From a checkpoint of a small transformer trained on Wikipedia: MLP 704 SwiGLU.
Each number is 500 + 50 x the weight over its row's rms, rounded and kept within 0 to 999. Layers, rows and columns count from 0. Numbers have three digits each. The size before them is the row's rms in percent of the matrix's.

# q: layer 5 attention query, 256x256, rms 0.0491, rows 0-63, columns 128-255
# k: layer 5 attention key, 128x256, rms 0.0488, rows 0-31, columns 128-255
# v: layer 5 attention value, 128x256, rms 0.131, rows 0-2, columns 128-255
# o: layer 5 attention output (transposed), 256x256, rms 0.0865, rows 0-2,32-34, columns 128-255
q0 101:478585484507487571467526449474486513394483408308509492618579450559462416403567534481489529484526433595529544510561537503494472491512536464526499501434538578473522540498493541533532521452454530514584520460595473513578497517613517505508464514514517512548477493445525544468426546508433505561502550531540474497489536464627542495441501499523572595448457479504500504531441481414466506482559
q32 051:550506454546491522544492598495511461513562508441475495495561517557587552551521481527469522579483489521521408495541473489515435468404528535478447519559493527514562484446467549576516495545445495549545417474506505480475430539457449422527467472566522502533577511463470537544497419473446526487498544485617440572379574458475400444472489567407450506430500497588526541522523457448493453481480
k0 066:552487473517579525606583485499399465580512429529439449520584465506591514538501507554365540558499601519511467444526553421454510504600402526422501536540548568484513571480498460546454480486435511620627477468495513460463477459514475536471570450511548455473474470543420489496513571452394472410521562532472500510458495536506513534528571505469538466515516514514591511437463514434503549545553
q1 111:440478590487536470555445526519534546494522520669482524466364497514494507537440561569525424493503483456495450500465447587472518471430527463576518471497494413524455478510556461530463481564466513589508493541453491414506493488471527429490450557459449519560580522500526541551564480470554565480515457516487463487543530541420501513560486519456484450508459522473490482515568509517400525534498
q33 050:467428448523454528429491421519562533582521464577539492515450530528394504527418527414421585440472539520517546448548500515492530543428457489510571527490538457406548458376479537395433504508509473608476580449528510490533583430502474449462503519454466554398472506542546493459483494511427515526471558508495585464493559502496571547446404425563456446468496535458478505459533525532549485508445
k1 062:513499482536389442442437520486526438384525505524608537431502533455477453524578435400591482484415450552494487485526499555582478434435559443512516602481505544524441464490496427435422476536445523494482445552487568561417553441446477545451460469479538484481497522473505453534411430532521455558532448380491508524555494494517430517439529475582495502521400507519428570547338490483563521391444
q2 099:457465578477439431424433483466517501536537461575509561450393543431542540625529518438505440457458625477542539467409473565474551457538512498482480503469495357486474462568646476503472487516538509474548491584456539553473544450466467455462522529509452482560514531434528481539510469504551536437578531453509418467566478527559512508557514418482496507595543513434519428440498446478489547508438
q34 065:390455499482386474427431431480544605439529504540529574463485480427432483512565530466475591473512499512455586440433385554509526522503447492508516538433468445512452530572579440422598416454590469513470427556535496479500538522395509585512563512549482518507500569464543516502618472498632478483451400510437521515501426517443630464566524487571578442575504569470565499483482523507520562536532
k2 070:472507501486440479543525508437606458387446505399538539482529426542428489548460475567597519450510503527476476429544463471512530517454524509452496471529536523439462469555500515497462457596475528464494572487459513480471524517430483423502488525427526510434644543465503564486499486491569607584457456473423532556528528526474437477480502455480472573461494420519449510426499521535532464487491
q3 100:502522480510633563493527452462465501533509457381427520529562507481527531456599472424450596569553475575566573496465485404465497524591392492522480560439529561489544489435502474506494521488482437468487442520541490526419484550563417506525457462522545538524384479563567488441539556477384484544438506485578522503520490478585568488475522461542490506492435503477554460432398491470553460487538
q35 065:515511523484471413477471547506470486517489454487476490427542548499587473550568510612492599560566556495454516553486529510404536466545512458481561513511487537471449511497521444456498444453505612466482467556409499391450483555481563443517503445520401487518532525486524484521546492508346550414490449495518480513505510550571526530539569500462502459505473522419449452536368450451466537386607
k3 072:575547516494497591529517544544504508510506462579498492546442522529409463559429455575462488511469544446524442482472458465487445417516421500439536433529496513414494565542396545604523494593429512465556531502485563503485406471580566499411492511508507530580471514493473467511543538536488538536549542538459476567466458605493603544501540454463457545432502389523535431518580478540497566566579
q4 079:527480583563589485501468522506482534523456552514462475456440588519520525497558441459568438538437598420401564524514438483509524531506526502509427478518488431578484553505604534418581557529535534494489444507484519572381562423401466476435471468546497350453538513511484519483570540499561485459519483482410517447460542467483497534564522435476442447516508505443551543509639440494497529605587
q36 081:516529520455563394455506399507504581511455533518508499561441512524510425509566479483511356531427484481454510448483509533499561430543623491524575509568432497495469478581662470457519579577467508521453458568528572503389591394474489500545584522517512468427569444482496511469528519509588487483494465477466516376565476450493565498514488431494423438516448469461565555542583474516472530554560
k4 069:592396446476521478525577445498518437480478542494519476390458488543515478446469589474469503418504397573610458391497509465373484432509472505429521497484434504439562489474573543536490459497440602485506475509486497501441451483425465525451495504470529529478567467502561523569504434534632551459465430415575476446448464570463465493433502437438522501507556429495446413503603471452588600420540
q5 095:431545528460522413498449572495521418453535540603522460385409580501555470574519523457555442400482542381445481497525505495532585460511530473520506468493499416429538503550586517425481514480558557399552549520497556445483513435415481519434434525506462422544491509462550514526559531575578485448510485458478472485561558531439514522491485491444507499571535495497422445562545496483370561464487
q37 081:501552534458559437494531501573476457480524552551459494375437541443476521502501463592537382469486486463444538374484486521481516530494518406476518473462534490550504531503491458517531491483603464474492475479461552511505564465457488564595542446515460474484555473518496495510516457553710455503518439454433426494699472485458489490507577546493541540613453447544550508391513492505402498438420
k5 061:436458531535490491501381558449504437464512488496493505488518485524532622489547471425488470500460431474443468457554460602523417490509513522546468498526508441491440546562557410547508509493451576515517484555540590489462534485570532558493451451555522437446499504427532512577549589527498465396478505443530470509502440489483507513516541562518504507444418469506511555578580428482601478577553
q6 094:500437499455626489376548413483511576553483483425587586506547411588538470496558525483499518547524515529508502483455457523579478453456558541539533532455500508550477506496516526392541586573411463494555497551584488469453523499568487460486565472440503380471554487553489383578376495519560469488508430537479486492457557435471417491462562422446470527530463469404478530459552613539538501556541
q38 105:461453479498549398520563452490523555541525478484526583492540421517526447538481498476539475517514395511491451560527477474629530477533578550530500470419556612538534504469420519543532532476483549499545444469552543478527561533545453475510583479507477532486560448505459482487415499449495364509480407588506565487456567444407399494471484556447479502520569510532510544444551544561472482609500
k6 102:475476479471479542524539489535519527497489464398502508544508450541556491470458511411554445532460496538499523499522453466534417467564504478510470534502499608365513447509454497491439469491319499568492454547515496458498507525546492463498526508514491525408597485390466474588535583459514429446508481496465461551456425447503502478457499473484506464479383548506500610540533542478605554541514
q7 117:472488556484399454484445519481559451571496482546536509323417510436524504568504528546553452393544496448521491559445461537555553531491489499474512488517485412495465536477516492434493479450541479526556493525394561445481531495476496476504514505549422424521535554517511500553498517547596401550517507431521475546608590503424413508442494484466507530563521512493458395485474524526442503410478
q39 118:429508454505482463521499508455519364540520463500487527292475546398527513485479451494518608433563446445473477511507488476559567524553520496414520509506530547483470548486464479516447464411529493467578496521400555520500463518469511508524518441525490536553513533529473470477512521562616411588462490455545517621590550507469454491449512501489585556494529437508499458488477555541465502371454
k7 085:495447509473491503536421481511487447563506462517514412426404566420588580567541456576417578519509500401465525511497545493553517596478422481441490453465512505617486513487444467598561522518582528459561557452532515561457479451530507494428484573495485483511476445468474501500456496466517473462477551493656576389520524460516505497527532492427502484457530442491491395505453519553384458446468
q8 103:543513446608497569450511557476574561498499471394552515382452544483437559538468554626511490513558587405471505555513518577550512538591536491551556454517489515492489525491495491478528488417467506504497496512525527513493524486495501547494498393529391484476538539488490441556461443508545496443559443463537465532535543562516407474439485501436472501570464473517478459503534486500494562508427
q40 109:478490400499528553508573520425491543480471468491534531453423476595518545479438527553515630506573533465479533417489517511530527443555542493531455466505521533501501498512595340478529484407430494523478454521521548497486522586569529564454588440466491501444529548563482489577515510486493463480552409462448372578554546520603458514357582467458500520471515513516475532494519445508443604536390
k8 103:471416433472540518449573539487471637482528430568525417392423530571415513486512489441522509448441511473475499500597454464550454468567513467544497516560493478481452506511537425435521462489397475509454480604442535495535425489495554512534548422467499534447553541524540516515542543498500621485536441461517471551587525432523501426511469446488509550474549589488535524524406467523407582563519
q9 109:530497506562550440458490483450440531475541486478469608479552457541596457376611543473525478482558460428503497602442498471441474471522541450435519415446570489508515522461517507561518489561516576517505529420579515496512478449382449441485461500473518445550390455578475563437524583500454509491532540502487616563468442502457517518580451440574435559455397494439478572458537402430477469523495
q41 108:501511519611561496508586499510470613484532494556432599514490523467570440418521588437461540587594506458483532612529508511436445448498534508533499464459501558459472516466468546519528476570444561457521556499553446481523532457400435410471434540411487457485427461543560506468504457529487616535533464555513648485508487463393511544585406427505447581457403522408471494470470508510570513577486
k9 104:551450549501520528525474477496494495433533540534507496490463492449420513375507571488492510424483471504487460550507437414491453402516387587520536511479538481489430541514551499515406420531494581456571529414418539543529541434358559504520497484410472438410541398550535463509458423480510533497484456450491580447531564506467540498421411426502493554474478498401441509467423427450560595442501
q10 100:507548564479611509500494480574524429516467396587460593531513529448533550487508528511480493453502443514486550603480531449463486520472501439535527491524469400611456534436448483495505465572473553512557513480497363440519576501492392547486467498521419553455494530482510452581571446454521432512525464505521523474489482516468489408615531475472503468536555508452522450478451488508505491587507
q42 127:536489508538521447463575429548600437504487372575421603507490505430528580528458531480418508517454505510478522585481564513486539548449505474505428475483429424602506506448458501450477496541422594439526430478552467494551503513492473532499502438548455541506346487530498464523550427491497428556498544487442521523465445487581541456590524462506499518527519504504525467435528514507504478639365
k10 112:533405534593531478440353486576549624556530461499469630545437543441517467511488363541441485513439474474482537474512545449582544543540496482522536521546482437572505492505587538511430558541486547513454530456623459458639490509517428505483496505522508507502519488494531527426487403422392532411535424542514546435473468391459413490572504432542502497424495507470484457486401513555537538569441
q11 104:497552511485394406492429558399510473544524481557438510524498536481521484546480440487437546522515472501435512505558484548554386422461565540495562573533485525519458466490522506513526598471456477500506459493552503496398523498482527509526533453449552483515470447575520442510495636389457421518559483445564457389500542550496525621482479543581515562470577512462542543482526438486521506451469
q43 113:491501526452443420480460550419502503519470462567517457523477514474476520575545501491559487553493538442418574528562502545550466444517621509507535483507528521487464536537550494457564597477434496562553439500617523509402507486492505524484498528469487442528489484507487500596456549359478491491523452541522464364524457590466556526506514538500545468482552500525442520513497487486482488503543
k11 118:517457471521374407507469457499543509504551493444541527618504472476547438490502521533493557477550488471549476487476534452558461526578507593550532586530471490488460561534543596391513493463504509476533512569484509500513531449509434395533557497468536459509523460568523459483454453544460504460466389533474535371577546461488573517463502502590536499532563478551546552520417574516506588491547
q12 107:480414503485473598477517427472552545484387517472612507469573461433510465514479589575570470466539557552588480508521594541500486444538475482589505475494466549577484523582455507448481482432491475539490475500527525462488550498487508496509498563577453505433552529436535545527504477550525458467487454455512567578554505472451534518409516447571588422476514593477498591468577561414582550525505
q44 111:502494526475558525489509480484563513508389519481540543469528548454376447498529576605636523419554520525570414460520516501587485525555531605593531480512538584549462572631523525455439457468471576541567466431482521461532461441524554442540547489486495501477534496491495463510490541543616462469476470429445595571563502478538539501450480397480467470417479524402492521434562514395549573504491
k12 108:478543528554547456490624470477461428542519471495529487472417551414449369504487516587509508477511542528489451442503488437523472541510597521511509560573448608511517474550522433541504525513554616583555508537424409526513504414525563540456555492587466485459594558454434549519448513567551501469528571504384490475474425480535545553386526486443490531473449453441553553430537530429466580401439
q13 110:421484452476491397458533376486458678492560420546470522484505541540592525493524450547479612488459484479452542409541566502532520523422454535510485506481418455446481433506510484576552478541446552512486574517363468436532554503606480525438555492534491514510436464502481541565451587542559501486489448416483476538489581410556516558520541509458531477418526511437537471546488436502514463543482
q45 114:442474445481528442381434491470498602507512483564476545464474600566574515517561484574508601473479504501437561514524544537524467526438450462541530502525528480529390439470568420529504550583432590525457519466430459450582492438620535595411450464547448466505534498476481530504512558493541513456492515362458492520406485446492556508519532490424502485452526495496557424612428467413509516524422
k13 126:535507476490545541523645479494530600470484531546513484481466582625544519534527548487573517492412487450452555467521503457578508457405476450588472517531505554545473577486459462566529526563418585607506461454434435480505564553527448466458498461582406476503502455530411497482461537450560531462517501447402512521477384463446481477471503429430466508450464482466499463562571443476456484514472
q14 108:457409521519557476474554531422485444483396474530499474471530519547507484398554574493516564500551495574426572663440508491504514470433516538587458451501432440526490485496523519491577478418431454484475485482474526478543531450437519451433468416592559558510620515485519460476533444509505574453453436499527410529557596388480559547428500466398500402478555542528510490476539405451598525441383
q46 118:460391504454571418522584574472420440468475503473521484492530533547513489472534588514527624410456548529424509589474545436410511509485499520572499504491488514462555464517516536460530494411515429541481481470522537544489504509429526464409466515631551479432435455531541513453505521522448598576482551589554399583520505416480487573451501400459508430472416478426519478531506380469433456355435
k14 109:606570562544492567501489588523461417489461532557411397525490538544469539404628505583453454531516445532434483551452521337459412455475521546541528530460398560612573520476405521517560393523573526579474590443454488545447501510476597487436451475448487481491559491488509535514489471503484501494470506560478391470542499439465541499448404442520524456482509495511482475515569457524504491412481
q15 101:473546528509399476446533486506475598519544534517417501531513582511522554493508422576514404459516554439499434509457501544543486499411496505423602568445450441499599519502504498515447442580528500432443428480549517415527494383548544433502442457571501562541589489538507519505484505468561471497525510511483439462502444457513506537616462407513450449438534521485597500506574499512442545522417
q47 106:473512466570479440510505424529482598441560576472403554445478503493506538513499529506472454455513470485565438496525521477542506516453501523424595620491458482495566498505458511529477476515545549469526441389535456522594501403516487489517454453564523605604582490450498504491518436438592510515502543531431496486502439553461456545565440452495514497469449535514584471557566475541398568539396
k15 106:397507538541547557520494485471491426573583473514522545475502504489552511471551533459476388456535489507555511636462532564535546526493477531392493508556457427463539472464481591462474547512469500500441403472462548462574485432501494474495475607568446498543483489462450526488591435484466479603486569581573566505382430486502545533485563443528454478440465516532587475534513506545379460554444
q16 100:415454553487472447509476549518552501524498505575548505418399443423487471527494570509545376495522500409443502478465511620457594444411588514536495431459513430498489481550593498450517509490506530621494529543531512498557487444447543442456508554407459503509576493434518553555491517533587515501576482465462397532552549524449512490483456486501536523471494538526434472507513479504431584549503
q48 044:456410409560433470479498387464494499477485483429419571520574494526501458498526479541394543486423595536575529540498394484537341432523405500454535604425477488515580538485535505483471497529573465435527572480558507528534499462505566454505468570536426524496404494439469475524582446469589545400443567450566518503497461549477474528518476515586486499567547477404525468431473499417532470411475
k16 059:515601518493429495521495448412474517392561483444509513547622553557504534472428497468490552574505530540474530498579534462540541518472569470510547510575480518597491584499434538512531507511459446574500472456552531517556496511524527462481389385506552480580525572523424440531424477482463545493434512577512519519460567477561499520555467490495458499435422438517593528548494516510437469477487
q17 084:588467521593663497584561464528408459491516529523528477483535467582553454464521455524479582580552506566547560522554570444456509521577407553533492571536473599502512497492487469579437463557493511434477481424548548468498498510476451544510444435522520523465452536548405451414439525462499503483514472553532600547435521430492464476488541565456487437415489564505567570477441532462534449452472
q49 053:483554546500556569517506536495557469393479498426470468486459543478553605534526562482489518589571510454575458504424455478532472522344544525507586533541515514497501475496479489468539554540592410470470510516458451449498510440470513425512424489400520533500420415534537551532423429470378499532486543517504398501452471521478551533520486503503485514532447505492420507529508459533496541464493
k17 052:446523514534478464473430526544513548540556460522477585424523538491550560449486549443614415499521501542365486475507442508534456553490456595583493493429489505482589472414534548569541534515558417496449449555480488480499554514541603514482510537437388473531513515459562511440525492459415429432528456567597445491558525524478559482504513493483495376564498519555468464600593457512480496624536
q18 082:555520479562627425543453553539443557512580505571614481504576530533530523469477481519519574522471554508421461440523474518532420535506494512534499464517488481550500483574468589366418546602436505459419442473555478542576422519523461528423501549472518534449543549531503498412467491464488553427531468460464519536422492376470492560480508567520481556449549533568568588571588580532519529531528
q50 057:466574533508606564577471509486528460477493501516525503482488409529489581566478519471498491405436510543479505463480450579531450487400491522562578436569546559451498501462524502543444483629421446492523554498490468532524524443617535436465427451382615512462573421487426522507414505577425464516501509544508443471419491526488500470401527562472507523465435571414468617499500559532583477540475
k18 064:492526482474477420513538439493486498541452474408479548415510491483463486513509528484512455483519465560518480505461524580464474502581521493438519519429507502479660471441461484553461576464561533467506480564491505467413593521490527561536450480541396542470518514421547504445539463594486521483440456473456409533507547475554470530452460539501495414575473537526461455474468433488518498520479
q19 099:535408596537388482515448440501505478472521384575493573470445540441494527597461555512522423476440492493557476483472489568525541475524486418480539492442479408471516497581561517443538521454579441540546512567462535496505533506483530601481530515513418472583487477398493608549536457499594552360480476490457472526570451561465590444475491532464557479544552563493482419560539476573496546469444
q51 075:493484489524464458512422506534392504487469528522503545436423534467521452501537449451435485402486542454533548503491479467506515440474365448516441479496463460452439449504582442508474528468527494486513463461417544496471488463505587542543478508510528409544544538536522496437566515619573561497521488463421530580561420486511535522509575474502570508542492478511619480478440490525433450435517
k19 069:530472521428394477496556486439477458487461443451550463488468588463476463552540484549463509451503476503483445451490488471475416411532504480426545479524398470539475433498473465525510496513474544466559502451494571483479433435492447510450465467461528573448476465494476496612541543537605551504446504504589506455512468517435484480448455496592479564481520457431456478479535598553534526416508
q20 109:488611396498592566478452509443417542529590519509429407625595505576537497442461453473463536568509545519490515433568503458479458527521485534516535502464542555501487522482517417575429514526373543526475473445481481488515448540546471477493500449457576496468481448568536578444446509467325480547497539547427539557397590406496417504474498533517405555443483484495637542510482506499525554562532
q52 090:493556469491592529496496533505457525529596491510484433600560464586535495555457506517444518510543477497447497563516559585498479493567594525527519454511510527471460510482446411496503498641449491503486455504559434487507491596626415483494556461488529534380530440556472548519386488477430528543420553554511462406428513406505451478469527561449437534493503476616505544505490492488499525655519
k20 076:495438538533504543500588492477454487432524561467472549527528542507451448451521498538512652535532607458578494510439484467522522494521413490447536589462472537544480574538405588521451444423587369474542546471432492524492440486549382520539532503467573517587405523517395425507468593477473530522537483520556512545557447456509516492487519545568515489533527547505531499512532469397466530463497
q21 088:505579448451584498472506561480518610501506559475486505513524525544608543522592537382532504587480472446440477439467511422472542497548515495533486409475587534428546551460540526538479518447457575354544385462500437473534555512531476528490400512478515456450547490553590541369440603517443387460470547574404500438511544332507466574492578529567494524440496506491527443488481453423580526577541
q53 100:525512503498669500499554427497437635466486575442531535552497484643610515513564548422557430571523532536507502454441470545492424486506552530525469448386527487525523546525481489417555479535442491527537442510560511545502531500486509504534558466432467500440575437383530549483498436493442472433549495581528510429379558458442516452473460507486448493470543583501464577503579515495556525710522
k21 085:542440476475617524507502517529556516547489485410499586493564473479414539462511581496557459447522413591524482392504559477466527480561484583470490577482614574495532522502464569436531501395521489604517487553470463447546541444505506568542486519538505570471476456477540461522551424501394528513497441535453503630532472480477436444491438517520539454536445542585544452531448544422542499497447
q22 096:589468456596455484432601455510495478549600466449547556592564529524489565504467416540430532511487516560591456525477456451498489513460475524490461548525454521593564520526409528514494515542410445488522544571511541524548468574503553552543560490513569493488431567511530503487468515501442588537432485558547547456535518492475531502537450437514535510442500523425481560500508483523554493569466
q54 077:482510490513603481446543486548526533428530448438530518426531469526579461537525596517512423538493535477507441499450415474542544562483412577510486531551522483536454517564509475492593530546452539515545501561561504471522477491536479509501481484449424491482540546521483446518499474551494402506489457460525466446460566376527448437513444466547439525525408583455404526541582486453596449431434
k22 087:642525554425562458464601424559468486568481550554491502545489542550512509522506499531453439467561473550520537499448489481337563419522454440499511574482447530526533529469543530490593503522555497431500499485432538467456435495567511478478479541425517517532520555534493434458535476604498608463515514452484582574497541477542510553515505416498502507544491532481499406452513504384450514525664
q23 099:541490520508557460442657388528371596425454582470532567657608487581460418437535471507460506545505563538503459474499454499488533461517557507527464439498476581544521527520535493496515549563448509520544533528472503480542578475591457555512520466500579464472608465536424454493491489474466466460472388595443550484419497444528546473502546398472498512443540569427537557469481532424465560525491
q55 101:504490465559625498472561492519419548462479538504473617584577475581485414531584567487510459530532534478522453510482491520535551446457535566531546514457535529557489597545495514509553569530468494549525466539518477416535547481594481477529567484462492500480603489441453517503475448501442421487519520616451557499275510411507459461448470459480470509470481559453469602511544567482445512569458
k23 132:442445425581590550543455444548481543512493498466452497427569488505531512425558575464467553532547496494503466478513466479572433508559518571526468498488533562497459559584418563508502468454498483489489476576550521482534452494506474527525467498546521397436538488516467462506396480445481455442481452563560464469459493406492485505446439476585466461527410564388473570539435472525481491540429
q24 105:549534609520491479545513503471452440555505533468455578606508535495585431496540533479510434566480489507480424458416396517480476618516527444433416458489563399550585462496477531433555463461538430452453514448518476474445511503359484472526522497489452472493448564518480564532453533528511492525552551606486542551577508448416432535561528510511459412557529511505524530434530486501539470527495
q56 105:535522506515451520514557497450541539491461511485529461490486544528588488646514520483511485582410478462478406469545475616449419588512552420474479496547518429453571514528545570435455518529543566472507567484492411540463528488456485453513425505463540533494531487512436473575376514584523448492573473486479483460495632565501452528555544456416446485505582476479480573545527558567634442483533
k24 096:481549495623592485542513474495468543484450548540482503429445526569488515484475533601489463447527537463515497559465536577488486421448567424541411390530491517490469584447529482448527481420477427504510462461538524427474535474551475458502592428589472476416386550569485515435499450618531525449534483533476449592533601527450499491485557500456465511585522423508479547407540518440482533545469
q25 102:514511480493481462507525387538498495464460504439538486502414341551474397507546515537453487511526413550475485494535478534432523506595568551509492465503501541441503500464551442494534502470468521536604536562389554566533577390449497448465500564505494448539570408411637510448499520542578511482566484556511494473573595415537532529482524551466503574475510446564441467479542495561516507517548
q57 120:477498511512506441513493455552464493470531480413459534472445383512594422555523487551490508545521474570465504449557470524521540548505538506466517562497489537436508479489708493479485531430472465484531510595477568541487473428486561511455532543476569490511547450461576487558455437558566490499531588462505543492496626487536463550498523498458482560451483440600485605521470543451485452482482
k25 111:581546515539500478508503479511490530496466548546451584496453506555522549585461422560442481476428530493446507502532467541373508388439593446510496576497471547499426520513598411527554467540508531469434505536525442573425561465516493446455490522440567463599575476615503450543491497549501536510571566499539519537538595475529498599576491461481498487488501456565438496484378445469535545524587
q26 110:451499452497493584532405523548503493469496525566458449476464567481496488486578542415509464544468573459417449488520477461502405492474470510507454539414516547485584401440430526486457446513498440445518461461497459555467485575415498500552443586468410487441423463498621530573487573470548598572501515562485447578488517480399507533483415578424491466568534488471451449484414426528564532530468
q58 104:517549468460443579599417562557473501396415507611485417425489595433450531506579586428500481483508545397400418543558490438527443389419526464458482483444502521556536471528416515565449487558540512424495483518404484511441452490477537522586461531420430468469464493469606438589512499525552583518515542572529465592550456516475581500494406542490524485561464517469426502479406406495467533487521
k26 109:580561463523584497506479522492489492408461505556524497382521517472460478505509650461503526485482519517461497585517445477495569488492574445507525478520430481566569537485528592478485493488567616525532412391471516522487554615422534493466441500516351501467553495548556492465558428625544507548527504528518516602572515546493485481558471549499522491478495510483478528462525487481546508391540
q27 107:364524461444548601476466601444484582424369492533495488525618475476480549533422580496526542477391428462530474503475490503571466512493532497544514475568537545467499532528443484503487506494543557490491510591431468450488395552455603466505398489476548508462551509483492543514520436522550468575465533511408486607482544565460611504493479560456560488542482531427579564533500477466439436399530
q59 118:461514473463477617490463516447500528500489455538474371477565446474382562506447568446584487448453476427456439465461537472497503550530505527520428430544482488506553505498354592511515462516516541525508504515421434479487434557461553472560433422516566503502490474517488466556443487527580380599463437471402425559441595535472560496513458539478476495550580509507574544584487481465484450325501
k27 114:455393456514483521539428490492530427547439456474479477468504533380545497493519540356478499453504395536524506510505489488479528540500523574449400542529434510466564456458413573383441510420445574461423446521436494426436414457512542476488536501511568451518425504560604469511451498521560468510472419435501484516556564548533520491528448578410501527534502457587481587537515423501543442334500
q28 103:502468478477468434455460483543542522414418514338578581528552553504508560573498495520503433507512459455506526529518398563505514529506459517536526484490543505491522447400462475523494570488486498411543597514583438515442483468484409481443428485556499523498418527442485489540462461550480472407601470417528539453488525580433500516499419594484508409468517520626514493479512566463506415490461
q60 115:598497533521498443513434474485551422474505440410520582520544538566564529443506451475452445504522446512510486556502453490419520535491501559474544463494510493572586400414453460561563553467507442446517572490627461516445453514530456415482458521474546503563359545509446464522378534478433479476504460491523531416542491487459460497491569548521515404514514486573547502462570551501537424507476
k28 113:525513513478500521562477470507598525492534526524482492534494599500507466592524449551468484548491541477505516463507503537488537558500539538533542513444474577588495541499427475481453507530487481491506562459528462592493505495592480431599469509470405531539505485525491514466462514405403511455528478464505505390510504499486481486544555584585466509530652475476505415538467564523505473528451
q29 110:496487473586531518511462526559529483555478408467497526472511461500435508474544406614545435444510535508567555554481461484519460486503621575451509482477432463485582487448558572455585490494468444452564519408535595516510446438520579498565545498553416467492484442415572467538437519536453481442519395607551554414586546551512527533475553525460509450581534501591584527444533568517457416603514
q61 115:476559462476504515502593478508551444572459478502475516502433510498474533517525410642538551458528532522543526513450468481466453524494564581495592492470495484504526572454494500463526505489490523413482551496573552504564440402515506472541507511484548535435460444497513487468512539539389483511470463584530598417500496516408499521482525482551509487486602470595559466382503534502481472574415
k29 113:462542493510464500486520633483520351567497476422494554524504470482495495556482391528513440493487460541494531466479516555479466609545621506440486435504519444442546509409523427418460465494480531487585539464573560440515532449512447545470497520478522568463511498486510408508494459506404438500457446595571524499546530495545510498524505490473522469462506472579480556504467565510606400557445
q30 100:467499474474551522440544571565524531486427467503498464505575455487521539503584522422480503366497469481459626447471496442522414372460507456522457475522494542454495457520534431496454475545522479511497518548607492520494465566457535422428451580527445555444587458528478589518561470481462636536491529493363552546464498581606517578519493552519495492473432569526494482551449469493466492494516
q62 122:556506510497557465505468578567511499486402498566518520409535453489465469507522495479517547380435481446500559520528462493506454384455490412457519546501431531508518460544501452478506472528524495512549510542571551571530389507398558514444487546479473514517563502510470488442634483545450581575536481518458582514473523549577554517474483488434459485452443633471525459484428438505418466497518
k30 113:575426407533527533453478513625549514465497531455472413435430434571599481539536495428431471414413430517450583540521555567472407436457459430491490504429524480503499494522499513478575513525435434542550513554565577584546504490437587467491523490433493484495570525484553521474550398508523607492496533455449522525399592503627521486464487599418460492455463549561556463440458525462520520527562
q31 101:439505521519537503480520532568556472498542569583522471493429590444524538556493510442462409488445517468489570473448504493479382557529414494487467542406478471472493506484572486479504591511519492463452515549447466563529445487506480453511529552533477472516516506521518521423436436452512581477490494487449591535479516459507514597572581528447424478559586533545435419507471502560532460500474
q63 125:524475514481491393471480437534597537527506570541508446539412575444538484567490507528539472457515436490522545475474518494511448560477506532467573544475522456421463459518563567497417581540490497477508573546486529505502447453444495523452556568528523500523510447563530549449406481478489550537561437454435601451532500449518482556617508521421451519439593429490475483526473490495562510525509
k31 122:496491493463542491462467499587492638465555477497519507440404564531553487482453468453445424414481486501588554493510485560457408521528480536465569488485506462510479484482585443471492461454431635378478555472555431470461489464558450490465486590510521582435471541544461447487416499389498559529558554473548524514474523520525473513465458511517535476429449582610503501504581573464589475601482
v0 096:534478578493432583592495415491470451392565426394394403489514550504482424446546501468487578475541483513597514531544522501458453509502546588478524457503533480525504533566525540547508487485461534499388413505466455538465545459496440515556492521510445504489539483492579501567536538466442522476561582555457530523522516531527441502484481485465469620432512525484481622463498597456445445447559
o0 086:574463569533531558513462497548569521490620448525461560451493502523467399502593524519506572425629448492585585534535458599522462535548574457435494519481505486518474429462483477531519523472452384540444501486467498516470519479535482573511473479497556523527527475622535518522449521460490542487528438546534470494612456502564468514522470533541485512490549474434433523573539393565536508480431
o32 100:464494532557566541455603466530539525443532488529503432500522590471518464434504435474487493457484483519512525483466491459555454510484507549526496512384490417499430510540574410488580502477487364516491459533549519547507455489446563553474438508490497508495534401608468469547494561507526557551552486502576559517567542435497561510524519499610420583450490488477388468579595489523562519475548
v1 096:404460547487562520613550498429575519558616473495408443504556501564520604392485494576415515623495507464481539518533410452440490542545538511527492458561469528387499478535492462524508539493481433510571557499568541463561547508400525420521572509556508569540479423503526452462500499613535542519483519545518472514536450485550533573511533498522364592530477498460515527495542507515545534567534
o1 087:534590547521566437608426469511542467483556525535485570544529469583495613470446468501517474517529590556528416519519434437501505429376456512429466499466502495534456558519486417482462590498613514500604447512493463488514485582498566499525576593459465524526534514417583449432488562514554509484513524551516504481417434559497516491555467439532416579432464527481591449548488417489535531449530
o33 095:449603551498537454660478468581560444538581555528489564553634490560457576418485566445604610503528518523477462502535480537503505412538500463432465505541451515506491496475464481557474488475505533522529470432416502518503546611457487489534561523527436511506437511463489499534487600440494540427562570537546484512465414553447513508541572497498443488516490484454489498531478456503558491443670
v2 102:435478538495489448555438566550518463476501508492585582494456553568566422494412469551477396545413526494566418608425441505540530480514469431567529416478493358466445472481516516451481413532564491413469544458556516572464446539456503483416511469573618404469496635527452485456525502470511583476580544543505473515530531488420465534520445423532414465524480549495510457456482506483545460496525
o2 093:453517537506489458527484483489457492466490556542479590496513469536568409534533520605543458465444426476467443536490459630559514504435541504499563526498532474512446467516560502483419495564482432377457537488466536487487417566449494516600545469503442471480500582504542521404471550571528577515479509489587558480488473520476539558492413438404505564504539588536417449493543454427369515479410
o34 104:431551566518425361503419541534435409580519497553551523571514493539538450493533470516465476520435457430539543564436474604546440497480510472477551487429562471577488476474444469513432417468461470442418418433440504496499450632531417456501483467517451458545505569541528568458535487552547580520503537586510489482507481355466557529439546517456409490536466537544585486472438441526439493448477